{"head_dim": 64, "norm_eps": 1e-05, "tie_embeddings": true, "init_std_qkv": 0.0289, "optimizer": "muon_hyperball", "schedule": "wsd", "decay_shape": "linear", "final_lr_fraction": 0.0, "doc_mask": false, "dataset": "wikipedia_en"}
Each number is 500 + 50 x the weight over the matrix's rms, rounded and kept within 0 to 999. Layers, rows and columns count from 0. Numbers have three digits each.

# layer 7 attention value, 256x320, rms 0.0289, rows 203-255, columns 240-279
520469631497612506555517524466499468487569513497538480546527441473479478442584533498526442535480519468508556477538490494
434390556550429541555578516541480526500479511406530524552461542530468454467568555506544519564446512446510422419448474484
462581463471558503509542577555461495521532509640472437483510548494403532510644490428418629534434417557470520485521459498
477519480492582441439535562441433515522483514386557509437443501418463371486519530430460570489586500532597515655551600573
479443588495483533486568463438546455575545467473509509593485445479582458353502525458341406597504535497410444448453459458
526432464476548505511490520495338471489514448554610435517483484383559523506523443520618429467467580490465363497458493516
449438450568551573587423570564626490487663555405490420499502432497530527442560564507388482528483463539518507500497531536
515480449488469514585380453539468416478586491450461487410511477620481403442504511448574489485442451563552500516504478476
507512544458548542531569423518571538477448490496454490489560484487526430469415616496480594515503491455488476570505528487
573578489476496460529429432505428529496509542512487529541522536527538485487490550584426486499534555528511551452454420387
395521435552523554444621540473536451564480599530512519608493513572442542425587479392508451573505492489466568541505490473
445569522486512639411568550429451450491473443547477547400442497520506423577446500437524453562486508602478445523438543486
466597468557483566518536435446407511471462428491531479439510435552563451429509566521420617467619501487502584294514533448
443540487526469475619556565422562452563506562579442566510463533535589518488483580366541566494528556543462587576591520521
475614407516504533491456523453496457442514546465578487433583462421499484464515489600538412546540524495405486530585448410
486496556549571461490430606441532497376478452467427453485442496572487492512509414509489557561492449497489467501523588446
461570602586406409394507516557495506590515401473556502480510492480432424394534449400567479383431523493530617549541470450
525466558498459398400472503459516461490401502430540488524535473431627472555496485441534427412507523561493563483501495469
559603611462484494478482429423474562434558532505508451520512494454441452512479449485495459511609511598488522414555444486
477536476408487558442492481485437508417415505449516457584468555462532378508449533624607520378499576532570458464605430571
610624552455416472550508499513467459401581522469487508552470457491470486550525509541432595490460515494552459439563444543
573635511561413479470524547487462463599553458482504595563504522603453470354393524602504552466477376498511546546449512478
472561549502553518587435604474530579486517538460564485539563413390431543481471486391489501554512506440557505587485497521
486495510386564531526536407622520560563527522573521508483547533502519430489550459536426444553432456476372529378438545552
481552497546608454625472491574529511558475470525604496443585453471472503531576530572482527430474529508474464468566488524
489463441353485553483584546492441386490509507521519537442487471661424440562394545492456502456521526531537528625592465545
574560443451556544459480488434470439479484499535541536567417551432473529400552453489513537541627560482522486525492468553
468451550426557469486543516425492430567470364458512387558544579489595495506523469519483463463587471538541531519609521495
425496493379426581585552550494516500583588517443570504551393655566554530511512441471384546542469394405521529587576473514
523488574462550489535579530414392509435548560572600583434475484522520547434524393472357490393546551412470485470550446629
551459478414412514582437569414485536462485365549420555521517487611509436468547444481500483506518569477529632553481526467
530446478453467470487433543509503424519477559584464658597531496400567495505511415470519373474461645476512489516464488521
457499424427499365385474577511569630554557466508403541490609608443404517558560470535496554443599454553465436453536512480
472597474461549528397497491528524469499531588522477646464448434485513458429452475521671474477504497540463619514478442492
459474471590480406452476530592562499463438507489491591475496593459586417558492499542425580510442584471458538403551587502
503500525538397507582456490489577526501536488406526504564501580429511513491453484459532519571492518519507540463521506496
548502515471447554461571541453526566436554515489510509456492608488523497573440502492471396569495521515537526569571498514
498435449373546459410579534460502427441551539555451447568497616520526507399536502530499505516428501491525483508465494501
496486533385513444473468471482486451493454448525432518475486525451504530583415534606476413432513523523488409508555591393
446451482494491599395424404541475505484473523476375533450467482459470473444499528338399596486551396499560512417467465519
508484544578497484460486486450557515457458388496563418437574518481470534546489519536514462483481408507525492403417564518
489394493439484527431505561575454509463502518378435530531563557438489480542455488466487565421588454485592467515437585556
581461526455547510427518523410499448510492443508533399417510491442574470465529397534514451518521472576512546566468506487
505442503479405529394438461431513362471516507419460441622644460597477571560516462602541494475445542507457548399537546541
414569493534508348520507485434491505446593528478559506529464421533501582437480535540445405426455528601496523440467492491
559444437543452560534427525475589439500549532421532539425620537507431444586470559527391551537555438482391489557554518589
484494581372524546441416461467487541489509506418512547466512529526527359469521494438497528587440474497494535515497432588
539641447424481465446421396510503502503606539470456454517515441462470499503500440493413465559630457593573387557529445584
456463559494498501412426550556441522494509611512486450530522536440545552485474431498475503567427513556447509401478479381
486479508430525476500551488489551415493528486561420543519492495511646459473567570540573484526538468443436540520637507407
492498505371410557433409342550452470601522530516476518471519512567527513548523464504420473454503564510475476492476588411
465548450453547461633592491526446524544495664370608471384416386453575476563490514531552422559474459521447508447503458455
523598512407436451513480498485454525489468494555597482421469516461410569545541545509487564444583543442460356521544444484
# layer 7 attention output (transposed), 256x320, rms 0.036, rows 203-255, columns 240-279
546571494502448536385582499482455489470510403489476466483473464595406496502506581442586629547577428411475473562440450548
510554477565489465569445523515547549490494494444345487416415492491543437490516546490477472424461518513451542495499505516
544602542460464545513407381512522460408462533487711421458427591451517501487510412532488572424475549454459510433552484450
520470397469508470579485462475528505548536420399564557520592546480545533467526425466605440495494550554486441500499477465
448478565530545634571494503578500548502479520400508487530481467464461590433557518460488466399520404539497496483550568522
516581501527422458483523495392404360538583499641448521433441453487558406554570572465464541504456396426561506556452597498
584495433503433450450484503472507550523496583614447600417584538417628572417477477514597483402537600436494531379552572553
507513414507523595573555548454395503472525420474505530528436519539533615555404569572561423539489584544517495398539508551
505471554645568407485477525509530467552505431528518527555522550372488502586576495458580524378579572427527548459366497521
532429449591535522500487485478589400451519472457340418449459478443520495557488471376535432530513489553483476477451476535
545487484416483466456595414601446611469434467520422506607462624448430550506525537442516487431420624559537492578610502512
577444417572451379578491376527567520429610404564544438457455478475553533433469443615572474475514504466567467519419435495
458456598460604488499468559605465541444356515462509486524532496409418466453532615398498472487426531411496447549612599463
452500419494525409475495410543536533601442439382384491457421462450540542450571472568512450511553433484485565424386524490
490445553518519488581446538510439499568375444611529478527549518478482559531547432555586443425475408463550509414437449536
399536621444444391553450572509565550562482535522551494549546503480518604499540496493549495450457543496540453645489495505
651478492601549530474513435478464554529477542555553537507510483449458534471490550535517484676379465450504505520482460401
579400575465499511616449528469505522484506462579480530519382499561475420493551480501491515485520530556576430585522442448
558532556567432471504496366558419433431541536461440494500502536564564399418456504556509484471545477455437499527494456537
506473482419460540469350522460400448579514458578563567481475480515405540495571432439335592512560374534400439487425525422
428585515477467489481539592517482642578412541456590385444539545546583532512544573515564420471475474442531567530446437507
509456414521509504484441557486633480493455566524533559497607510581467548512395407437511581517433468447533533521561451544
411525499503486483375460520590458564566551523452486376459459566468451495510498493507442562488491508582585410486441596463
447750468399408558446417509484509574571445529593582499525445431421606477416549488478538405460486407485517551506525444486
547525549680555492512456464557507479489490549515470522483473455493433480574512421474513570556501490587615560578504500414
550494490555545469361506449456478541484517452416505368498581600516494610437539425530480560359493428596613445515461507472
450550511480574424522414435542517508494589511458505456359497544566441495462391579397465548518382544469425458595516531401
586516416448565556467487449521496466414504421495524554482476466540390486443394566472589543400537534372456554517362509408
519490432325521483498553345410488472543478519548511496466485532472566501532440558439444547408521535484551399464446484464
443502627505481541502584516532475492491438544526646446523609504482397419490525502454561550453528493474482484467450460347
443540512515540528533525418555558575584556653493581472515486573510456457496411534438382543467563468447471492528510496367
488474526512526501507552621487537548385396401425497385379495493525408519500492518540552519547498496522526517580507568405
486619497484347486546513498453462553489512462487448521574508544519534604453527499535508545426472476484691458508526435496
565387464534520527389585462474501477427491493492482541652510420583520547573589555447493441452555466489460420620547550641
549351438514501479622508579609497513495396471481574431438521461508487447460635573544480441469548462535456519538472581479
600518468491503403498451501471463390429556556554541522520564623489565504405560556513536458514529416493550463533520505490
488465534510502460460474573399505466505447462504518542632466469483431413577550529395542550501463448430498601501325561564
452526522521497570519531405492409515557631446504488587499504542546521370515507529433526501471508511565560515583551483456
591454593492508506508483655499383398493455500398588652478397568494459448527485546522509495440540498545657454513513506367
480474460483493517498536525699538524450472486387641498505497578486540425426490444465488426487575469455449459543426482580
521590481508385546486502482563445593486615497451509359624466574553449538381457572566450459484598545577532466514523400465
530497462527406558454539470472559522588573407472477491561475559504460541526473464481528553479499623439456555403521499550
515541532530489528438423419461366500469523519508507504439529552478350441435436585605490522605481534522560504518434364542
593552568508564508508522541451511554552481539468482508338338435476392566481501492487519492565533571506563420612548499529
477441508559517534551446471647488508456421473454498529451595489612618458610474557593444468526436485470560468470549495447
434538579557498497435509473489436495517543477616495441557431463522542507444513578527588405569526505478453424481492411560
454472524408542519516464563526573487464635458399474562463481439564497466488451461559452464448466501415507433511452515560
511418504600551487436456528518446483629358443418654453444499436439534590521520495520549514522523675423427533445488426484
487488519447495514532549602540495581556548515441498412504487437621410461431583486523474436422372412411516481500403551556
515463453489555524430401470520521584356494514582534421506566522413439540507455488552474558449404548547552483513468500636
496453467539434484582539542576544540458454457507502464498552447561571528458465541566510444536517541464550457535477522449
465525475478550442508461508508617381522475428587446476396506586564448490509430575530549463446578509466576498490441567625
442517464434616463488544540521554569462588482425512567585559545508558439497502609491536502541437491473506458503482501425
# layer 7 MLP up, 1280x320, rms 0.0413, rows 0-113, columns 240-279
511523529411514509587414566485492419525468472519568564497503500639535436533468510628567594477437526411519524525512485493
469538473492505502582574566525460474439538606438520460523363476506506482512496516585493512419486533485472523470531413472
465601548464489463499513378553536489453601419542453432496540530529549500559563586550540384518520404485470458552557549492
517488575510486484387520538520504457550474427543447580517496486493514426522475495501465500499476524461523392437458542489
438518544411391503484516471466543486445443543485562462479392534633484511509585447567497443437488455476447506454446532495
483462435481447371416505596583495532587480470530565462486528457562445526418482526530512502558583462448496483490536453479
531617484449504499459429522437504492567443436550508399472569459576471569517596632556546564484473597475458574492567522531
477516475516567526528459398557588533573447400510561532419467542461475430453518478443459446577466517538420444512572401476
579515492370556473494537521467501546486568518474441456575517581463552520623534546506483451457567509447594460409456463546
553473471519493393520458489476609578481495454487455540546444414479448493541542422489495477471480497516477506483319498475
452490421451499485480562528601438498442530497529510491466471509489491452484464469499585560566436580436531502504447425490
566499597590429517489541478537579423458523473556551491482532578475536495475507478481465427557479468426509481544387476500
452561532417463460599366535555485514428553528468491533472465478391488481485475490544524527603425438521476449493425485454
609535572510463490566505535448417542549583546436479569459495490504483546441464514474526505571412501498473566583429501538
500478471530516477474530447441565463495483518510482532581476519467425540489551452485552478506477508528390481511530459454
537527473569521557571480506503480492602435552628484502444525440523492460504518438466397472542412496542487431494531478584
455523521443462513511517593539461420484467392490394402518447524497486404536531504444496482480429439524514562399502546545
571458529421414531531542478485572483557524563453522550541446477393490525585400455555492528383549493550486500399470416492
526484459432444425483480448492539519428494452396436469595407551551453447614559408429396431509542501528576483576482527538
432518475506468500496548422364470500432507546542511469512454469558434447557590464412565443561544492606539501446514529512
534520564489495497539464549454486618440397536476473402520470516535490495523508498453470547489568437405560494505514422526
586541458449474471510468470441522527448544517487510541552447480412559605505562429466468438540532506568556462412559585491
434549460527379454449419464572502416568458504439570571503463597451358538486521466522553471511477485473583515549468419579
445437498422427464507544484500465470528499432483486476500488470534419476515373589547509497509512497541487561542463516549
583511563488532597516424517564536529478514524548515350491503523454511534554543516479485444581486618487492561525502398495
489484506579398486536531466598524486560504414520539507483446504564569520415501449441436531512527475586522597426514612550
374526510530485474554480605449502540539527557534496529535448566482475391638508477472507352499459421530470554513522508510
418429395497491479567526574548578470498588403509557543491388460547504495524517496488491470523510503515532437526541471541
516444444494498501509510567527415521544467452561498494522477472462454517549413480543457457545428478496538480489504546543
539442545533486429572502468448518476581521499484469513495503461562472379415491515469514546501532510422487456505549508474
513500480584434468521494485490529533472484531471575459509537444635529520495429407445484542429432379498479511478525445365
534477508494507502561642508538566462481518463522535573494402592427506530530598472493447497457406532478509553538486509584
455455435513511525536492514494511577450488540454527488518467532489524535404552566540456433516606491478512563514477422473
483475447536532447485537556415506562518530515453526529530531493457417463601504438505434533473434575509516587517493424360
577500472444516521492552435474488516444575496456435540404499463504489486571462579580376424474495536508513504586513521457
449500436553422492437546486484523510550488483528512593491442584520443512445466462485588504538530612465465580479481475533
580604488438544486601497530481465572413414503495519523514498492483514488545499536605454515542501658451479494485546556426
510536566528496533441525411551525439513523546508442518488428469491533600514546547532644509539474417364539600485457494465
540576545553403471529568473558509440448436564539548399490545426443476453428564518464435512424483458511466482563507528588
429582490530529476502429556483457471564600475499515548424474521528469466580471443486532570533551579518544542522480430510
600432583556398543499404479496569472544539399484565507432515397593501569474506493407507412458549568511485467513499545531
551506496548462526478587488508478549461506443511499488519447543404415509467520592534490517543555545523563490523482470548
473427430508464449556516556448455542524420579446550497495595478593488435498369457480446501494455530497524517534467548427
448463449534448492481492499431541501511402513552493449486566528486415504550436494453454567450490493531518452455526478556
475402522598481500484438538493457496458489586462543555539520493515587524448519484535552432558524512547555458451512467402
536429494438482524520455469462480460602457391510460533497535371588491541584495489576514447496375463547512506454518577510
537599480447462456536591460415513436527462365433526474512510449482427491479453496495506457467502486457473554517479636431
421411477473494487471547435523520481474504442465531575448487539566449479542514420499436500546620481402497577537467425539
499510448595477428497516518559565472496483498571487473446499510471465519473511459448463486496461492486481606507489418554
517505528533567516465438529505410518483478583475478533466491498422577538495478476528479439466568575548580561454440516544
470554461541406555539497536538489416518514494552470514505498566437468604450471524518495584467567512546529513511564544511
553545498452520511457517550522572571522508519536495491571557522676501483528453446547471521425524502529485496502537409451
482485511494535474512488504496482506526541517564538465554519518589479478490481556533556481597585487523505528496536517503
522639464499378504459503453580525448473491488514435554562561464551497452497519424403479488472523558385448515552583558489
437489483417543502542509533547465557521535447587515496577380523480474488593470656474448475446510457499490475441513577484
560479477390449505558455556528361461449423480538507544439587493568507517428539495504475500546594530596518552497490500439
542471464502494555495533563478471547513465460641445475468471579502549479466446543395516464556551493491454542546451547449
495538454488444513486551505554426490493502424439569465550598464595510464545460488552403463446459405518437529512540603461
486497442495500469434467464400488528530502502500530391504591531557457390547526499462519541555518484578443540482509481624
552466504536535543578493509497432563542443455535504495553532432497540529464516556454400536526479525369489466609517517535
467536451480521472435504513496443534587519518534455481543448410495486463531460535517553451492377516424463373535477462514
452514448493588500534448562490456568614453568342468549537470524491408560545456607508563483537627434496416450465518499453
550448537540517542540446444480567507558494480529490561467483466500521513484480548476499595527649539519504577509526445522
498485557465416540407527469560438496599486467535531491545439568535575508475470493561543440486534584502464446556526526584
495504512528424499621509537484596364571506504487437460445496600483449453612515462535558453497483467571489485530509463415
541510556606442509514441570414511437561540493558495454506522461529486542483456466533494489535573498475526608581550464435
593588565532472522451464440519598517509489452426506400467510536486475510505416539415511414600463494424435550455564523494
499508506378485495575553445453467471511482532548453449487597471509498420504489385556436448494512440514521486490546472443
600473517486493525510473521506529486567448492505519454513484633497535407503481510462546545564474479463541510408447503543
473580389557445579463485538383473474605512572454439611473482436454462462534487476576557507603501476587449513462532623545
487525470524578471445453524660551436521541511430587503485506518522508464466498474514417430461501546457435545478573548467
486431396538492384503538459506542393530437540508567498552467507486537558444499506429458492394408561518529563538549532583
579485394438565448488630447454561474547467447542473500518502636631507433556421631568455502502518436443486461531404470562
520608578406521532701467543480545510535472524527554533522551559510495473488523540503527518573468501522504432454516446542
692478477500576541551466411475493442487482541439425504538453506509554477524527602513480531513484648358444405507523520527
521432500491464576458537543450538491497497497536535433527491493508500548485478508468495611450504598530514534453516464611
491480519503503509570597397558550556475559453585448530492537473370468477621533493533557496518506566421465516489547498510
609540485514415490452604535514538516538432523481612570558422539518445430511489533460533475470485524471514586419500395476
546550472530481472427409494401466542535486469466523459524500627467398407530483511582483456556502496599489585532546450526
542509470470580589407520559476444500612483442553544521530425454485505518566482661547514525550430434483477524466602531562
559601583543466445430491528553478482599437525566517506494409475490488517478512482506618490456447524482489417569525528571
470529548453474537447476524486483558478501494481530496562550551496485515514583535504502432456463560497566524425523446520
525498451452490452426512490478539399484498497515457637509393506537532456538492548533525476521539543503579412463475417489
557459504576510511539509482543520549580567455436558475466446525634493511546503532548544465437574522453584504482558458454
484434492448554485555462504479474522495589500437405481541554625528521392406578462470510494461510536519497486506534564401
428539530476454481508443477488476449501490445536587543502462547450523456482450528447526512472550462551483526577533486464
539466525476512598506594507365520542467540466498565439528488502508507419456551550459571528406491513471556504441550481562
469500545377486526576549493477466429477477472561558475474486510497542517467524534502540414512571528430498506526502564390
511491433484500393539522462493425444407549501396555594538434611505501491535501468517423490465492484423440506553527468491
483467458572518475572490491493425549544483486536509543495437460494435410413460523452556457538468490526466526546436586506
411513546478486473553493507485521536442535489453383475541554540592476517514446499567468443527533476425572489558485459383
470515558517464535505597557511536509481612517603537460408467567570486428531461497457479450643513469494517515472459483505
491463480459509513505514427468479438557566450400544563550566617475553513472557562497443505549438438490439528466490562521
567555535471508529560495489442441553530443502519478460490525530425426527499572493412467399519580532552492504540471516497
545530565496469460420521503411502458528489465433432496425501425638485477487408490576441444522513582452508560480508410421
578526482408477531494458500549528500494455485487476483529510475519432483482518453475501470501511506469463546509466468467
483540494494579528553479512599456643492542434483543489476523458557424526540544449491505462614458494505520575449497518550
561495499586564438578473517480436494554563515530445488489452495542531427545535478518527375545527519487499515599497498446
544588478466467523437470526461501434416466558569511448536495551573513500471543536511424436439451490462579428441527578448
505542494485495511550449630527538515462505611553456543498491602495492483469440563519440502527450453475581510474489513497
452461489577555511464554539403481469432435449555441484613563461521605558468483529563505460534448549546445470558476498536
459505468386406514439590450443486607516480543553422508569491562493515499535427573491526529511493512538516526496481459459
536421478419510470591545452478475473578508368582324464531520481531477574399592617534529459505461531489520504579432551506
509579484502447464516469445387560603575586446533506410544508455507425525553483491426556509538493396554625527547455449383
499536482487491413538478424482543475490468570550428524564452440529484523356411513503499414543441675456581602480569409596
436554528481488608492509518553469496583470580530463551440537442506423473497476493531519505563527523453530554551442444478
434543518499541426453474469509465515534498536433480543488487599463516462498481420516498500437439453421468511526485539588
576580494439503496467564529456464564410548539503529536439472461462370407535472461529568546438533519492451453506440493474
467577374415497502564508520603519503471464438566484518437540517475460485471434436464418506586510496525466492634538510436
449430529523494435507482457448461521568411381534535503561550445511608458553610529554410464518525518597411466426545529515
476501482468481495436540455525491583535548597451411490474482419535527476494524622494385509490512627534480485582415520510
442570567488464564479473461498504405602541545432519447514509575564466522568513535471500299509557491480520516511597506495
533527617403540510479512538458562512461527479515530507451514529460452563494491474558506436477514407587514489558422567502
609566471441464498573460482496511540449512515511520520434512512497474383447457552481468421601494523512477512548472470520
# layer 7 MLP down (transposed), 1280x320, rms 0.0413, rows 0-113, columns 240-279
486509456500505564402453478491499449465508495479459563567490604377528500487567421451554431543559423489598541457552538567
551538566450510505507451371453558508578546430523398504470567446544454545491510579515546564561462444468487537529481542496
498486381496439443590427535456511510450527512439550485431415540438458605557505568500485590468490500546516456512554497484
433527530387555463468476496611510543484461475474363552533554485528444493533470458470510465537426433440544434455514502427
457530484465454525490500483505513519525519512473531537464450531499523438482499556486542437487494495606435514501617473474
461446475444446511514532576439573452488580657494522538560461507518414583507568529518454504549494484463461566493481476495
574391567579445448544521532557582532438560498443554517397516519466491519509338485540466467510483393543559468410434562502
541496502485470477528526452436568474522469478523565387594492565516455550492453515505530573479536430531482578532532601539
487489548511437471548541516482498396485542564441593491534573457438542465500547511484531534592545494535479526436460481500
530515518467495522453500546517426422501429512526481499498463607513423541465483510571532467472504500458452490515586543485
515506485481528507528548505441563519533515522514504486538559383475492583635424470456419481473412398419438550499484504484
536534454575495469449473457450507473512457554591440568620511454510553580404442521524623498507467459589514515526600517471
507434413535540535430578427554542524484436465513506487477397445525377490524451535563515487431562474504511457471445443554
530500426584587479497523565529479495530597489520406515417499450483513497419390454466528615509550470563549465525477558485
512558524510480476480478450486483572495436524461500521506557463527497409448520527527479487511544460526485535513502442516
439546452440457534403458520524440490462502498532503519413468586480522555527549507498498486490492513490477548483443531547
446485509486487425570467492532522536481509558509550609563401522617409412498550513475481506448490494465440522525459501505
484407449608487441579481475520451571448421592527586452560533551570447429441498527504575527536502608526544579452481467496
512510431415526580399435492519536519415518476495472475447493412461501471504567569482506559461487438460525465441532630502
503589487519469466551469509528514398494496467560496518442469476541473463417465503449383495448483382478559433584562510412
471504507551578470480499451448507455491513515523464564492499496481494467496605449566489492515470436484534414546518505447
474469433544518583516524486506498434480485489478486440442482501460412447542515543538475519488557499528450588433510437417
519542460469532547572518507528476462475493530576421429433462530496546474556477502524524463526447435407556516445508541585
555429537513554541526526411492567501615476538431501462559548527448503480537540525536471474549574499497465524472466468409
482425504492484498539628432557492371461448555482532528506530521548423501536450501560472548439463397535508549581528440504
541555501466626479424518468491518486499548490491395560539474439513447539531528433461476432557476539470480507508448432408
491496555417386540487563557512443448525519379513470520569463511541508511537433417534430512538453445488517481552509481492
481499416542477508484446501543405470473418484563451458651612544418538541449511463476432485478507551576417479562528525529
496570573529419475503557388539595511492500566628555506503447490501532447472519528428543486420517479525383524522413495422
418552552444518422465499502517496495418470448450494575516537556494489512461554426537506529623475574469529503434556434493
398433455457567550565507580449423457535550504587495546492491569473555507493616538502490477421525560505467420475578585505
522554491626494575513460565488464505518503502468463454466577445568449457429450507514474492498474439545428506520390407520
506585518463540465505488479482558505475474495531414524621486460580465474526475562480458504512502536603441604509514438503
415590522525619535451562476485512457469538513483507495522498412422408515524478497497493507517592558609495397342502514431
413490522470573476440492513474438506461469515511495491556562487555553546578447474498492484543505614539519489550558474620
452500410525470465542495503489584414522474528492519539773455509443526501556555488532465565570540459514466536463469531466
462432543525488556481496443473554493549547448588485410522405430558541543357440495466532532344562494508482477518470598620
555454518472384446542590537502516498499480595554458470463496513457550437577600433471519509500549437568426397519476496496
525472423498579644526480516475494495466510504515384523573451524490507483551454444442620532509531536556524524515537566489
446478473541464545471444510493499443480536517450475538435533501471517523526468479515476516533561446568501468554514557455
481569563456564547533526418521476486511525479469496565383520543523438544437528450491506515521503524549643424514492538549
411604630448571534497484596549460466540551473438421537477481566523585420533480392494527492452527514556479540406522543470
484472582546582542524487450490511559523531513500506458547516419515484490501623519498471446523556546457425477530495461446
423462560543495530498506539473564499487518496509537469440592514439480448509496465561518448538368412529412440600543513580
532610440473496472604527461485480506562512494547423453425523540456538473479472530509529539561496483567499445488460498501
449555559511494499485535511497559563485528489556537348441454480534515573493381467415549413566448508468480430506520543402
488448457449528459509464547542501549450494555493485513574476532568646472531511463448448455625509508431517491503587482367
575432438489508484516463562498553505519472523530563463532532447504580437510415619370485479585543559486497538551522529434
538622506449545516521577412558410450572466502474514455510468514528523500583558527462488572507489522495524529457513460526
427501457366541551535509513422581506495425615499522533414543410446456428367532505583474639523458515438517536515512468517
468453474480550403419383553549496554492504530488546415397509456526538569462409586455391473471490444433576468562574539515
442533510531469492503504551542525495522577582542459478418439493542496485557486543508573472517452484488509522414411585425
500581472453427414453427342373470580529494551441545604510395427496481496509429474490534547492425493503589452391467511540
544461544586575407464506448532521434605548452461534518497625500502423557383547492342488529543494373452552523545498526524
519536508567482535498487432529537474497453575421505510516397508545463423510513426502449502508543521593538539542470504510
461512377562439519575552561540591488498477475416528514420491442453637379502581541550534592477476484564402469497569491496
481464533507463465512642453490579498485484602398549465515594496568409462469480532579431495522540482498562549540568586493
458462537511607539440465540470508461492451590644462461541483429574522570426530443474493520497394524450549512508602388538
494555518526485499581559508603515505637453574441533554454488449496469460561506449454437432462473513448518565491474479657
520532531422513527466542503484573558490473460445568526461485568429507566546461487588574532540516429490559542544505458459
440472540516488478516479471562466599488518538494441402433480485581472394464560502423476437445537446542502482523497578486
459498501553502437563485563459588456426572538489531458525507459525527466528503476530526424462478489607476405508562537541
516525475453490515509472500518425545469495450501496577480442427436554596472517520518443412591465555475466487513513488604
549459440577450420448456495424442445560495542561403478532552412440499566546504589484491550461494484581514570511521440510
530510496477495428390545520485460623553552476561539474457492479460631522428496465451499426547470457496473510567450516564
434466472573511522463587474491557514488527573483476520517528563525572516507520491503510375507431516425461466531457471502
486513537512615566558423558463521528434420486553476495423449561570498526554562452485476543463477511496552512470493462566
509393417495579480492497541387448470514532564489477457370351597528606503518499437504544486481510619523500513489500478511
450520533414497489487477513457498596485523488514476463529540585509499513493519483562514586502488431418435564536448584549
490547401521531486530553521451479532491523504452560479595511470498543509462518548477475543385548549448495522585441542505
515426479548496544506655493540506498500498544571459568557479456448456558542526507491482498432518420540442394473404487419
394511475478532521449462490435572544503447507551517406465543512547457475561485489503508482474495523491590480461399454486
588472542460495570475539498601515528460477509564488454519411419426485524559432508490484474463442501520513526489524518488
468525464461518396488471566438464532437419475402482511496542504426451574501513534530460585496515447555493479464429541475
443559530439480587554437559367525553401407521496490488490506434541495531614491450477513454458562514514478607532433534441
421500497391466556525473392600462449533481492560568538432560547486490456521536494453489540451469434512447463464474465474
561455627482501518514588542519552398440570451463454464416460581500536477561478561523479454455599564491538504501495397530
424529572490507543423466481508491590566516493468474522482577514469506486444515546528474587404550530531489497653555471510
525548447550553498503481412520563513427501541463523525570416439487519491492504486504386468433497493453539481508488594600
467504510498526530562542581488569564431419541472501479560529409514474488510529468587484504495515499564485481464449510416
464522483493572501542469522414431476503425508443445477482469494474534444512491533548409457513498568517460583501404581468
545507405525414391531457439441417447446481483458587533577474544470532560457458492571509506506505484443417525495509499491
503493402577553494607419404520483560486433555508439463601484539491415539516502530439511462428562505478423482489516532540
457605648432459527540524465607612542514520543604473487594551546495567426476493474482468465571546459412593535458413559511
495461522468458492424463459431425527461478485507546480461473396500429556410463541535502558478490534464643533570508472487
477423431514448602586547469540515567498547511490492570434443526489446517488469455470510465557440444482408508502477455612
506570556566521529521465440517596401555580490572472448367497477528532483518530474554488510605528409442517491463573622465
591435377564529528624444465503584492544477390506562450489459590492467443493441480460486521526441512528510536538541396539
490485443501474580424528558561493504605543421464473530501470508459426472481458475447463488520632527559556552429533527466
490574446543491463492561484446492403459468443519495525530502510500527484546521531521483466585539561509542481547432538543
558433521465602499504459534541491537533454443498608579474513427482569482533404507481494501540537571559465420430549444487
454553441552568461519539517526468572496355539525477490521509528485513443491555414474495472495512396483560521595454579458
524566576503582541537541568591555581551478563480495510454516492487520520350404493503446559549556501493562516414523430501
415494494459506505555505386471478475501439479492618474501503461455509545465486481433477494439493533426441434475504518483
478456475482524548562483482579494503408518462518435452621378496532473386545550609454557507532633484501549443448554464520
545516483592514513524461487453410530514456482513566569502489505548602482517381469460498462504440506498522496513543543505
455536546478505420504546479525511444476472453611526448376501617531527530514557436484510445483560485438538501564578480441
549530547415503506524493495459537571445613539474575464460472449511448603534478515424558523527479432449477521453414419531
478492414427517472488588469471418453507449479500478423444544474552449553513458468535501524538471467459464457605506437450
440502499536459473526591491471536395459539490546488568567482502522438514481491505445526494451566438486483483558506519442
598567423558515539477529587369589505450463459474579547657451500505536446481561496554449542561485456502429463377498440497
590443514493523466509495509490432480403457436476524458438514423500444458475546447543588457549489550611476576469455448605
474620497486478459399476431544467569454533541490496523533405493510511442367385527484590547558431517545451527493508468457
484523487434630562555574511547423569505482457541441511527547499582575469451488539560486388499527451587551565481554492528
519451603450545440596492565516551558503527606552497442458518450527471505434552376382515403532537423500436516533459474468
470423483557457449434425470458566433478498534426504473452607554573436534442575553537512539477551503476530565513512523555
539454480546395590476549511470531501509448565512477425474411451506490483419637599522450499502526483418455540540554435450
428478582538485505517498530565411498499566480518510413414457521509544517437469541507526517483489462547452495442468448511
498421570447544446453499487437555518469456492453413532499503456498487477528444483478528539500523512561510434523400602639
516477514468443441409455496493503479381485456608555442455520500447467459485468535479562545531517459497526571404424483515
464583509432494503500517451463499503504519424542494495427537507521512462556530535457446472447495463559441482391516430474
454512573550476500503527482581464426496491463538476410494477498467576555485501456460461514459555395450532438428449506531
473512402420429489481489472605473593555489432512350457444471475545453482492525653475491443510433563439564504384451532415
522493410437489544510489457464455530519491551514562479471531426577505490537523536469461555475503500529503472523538507442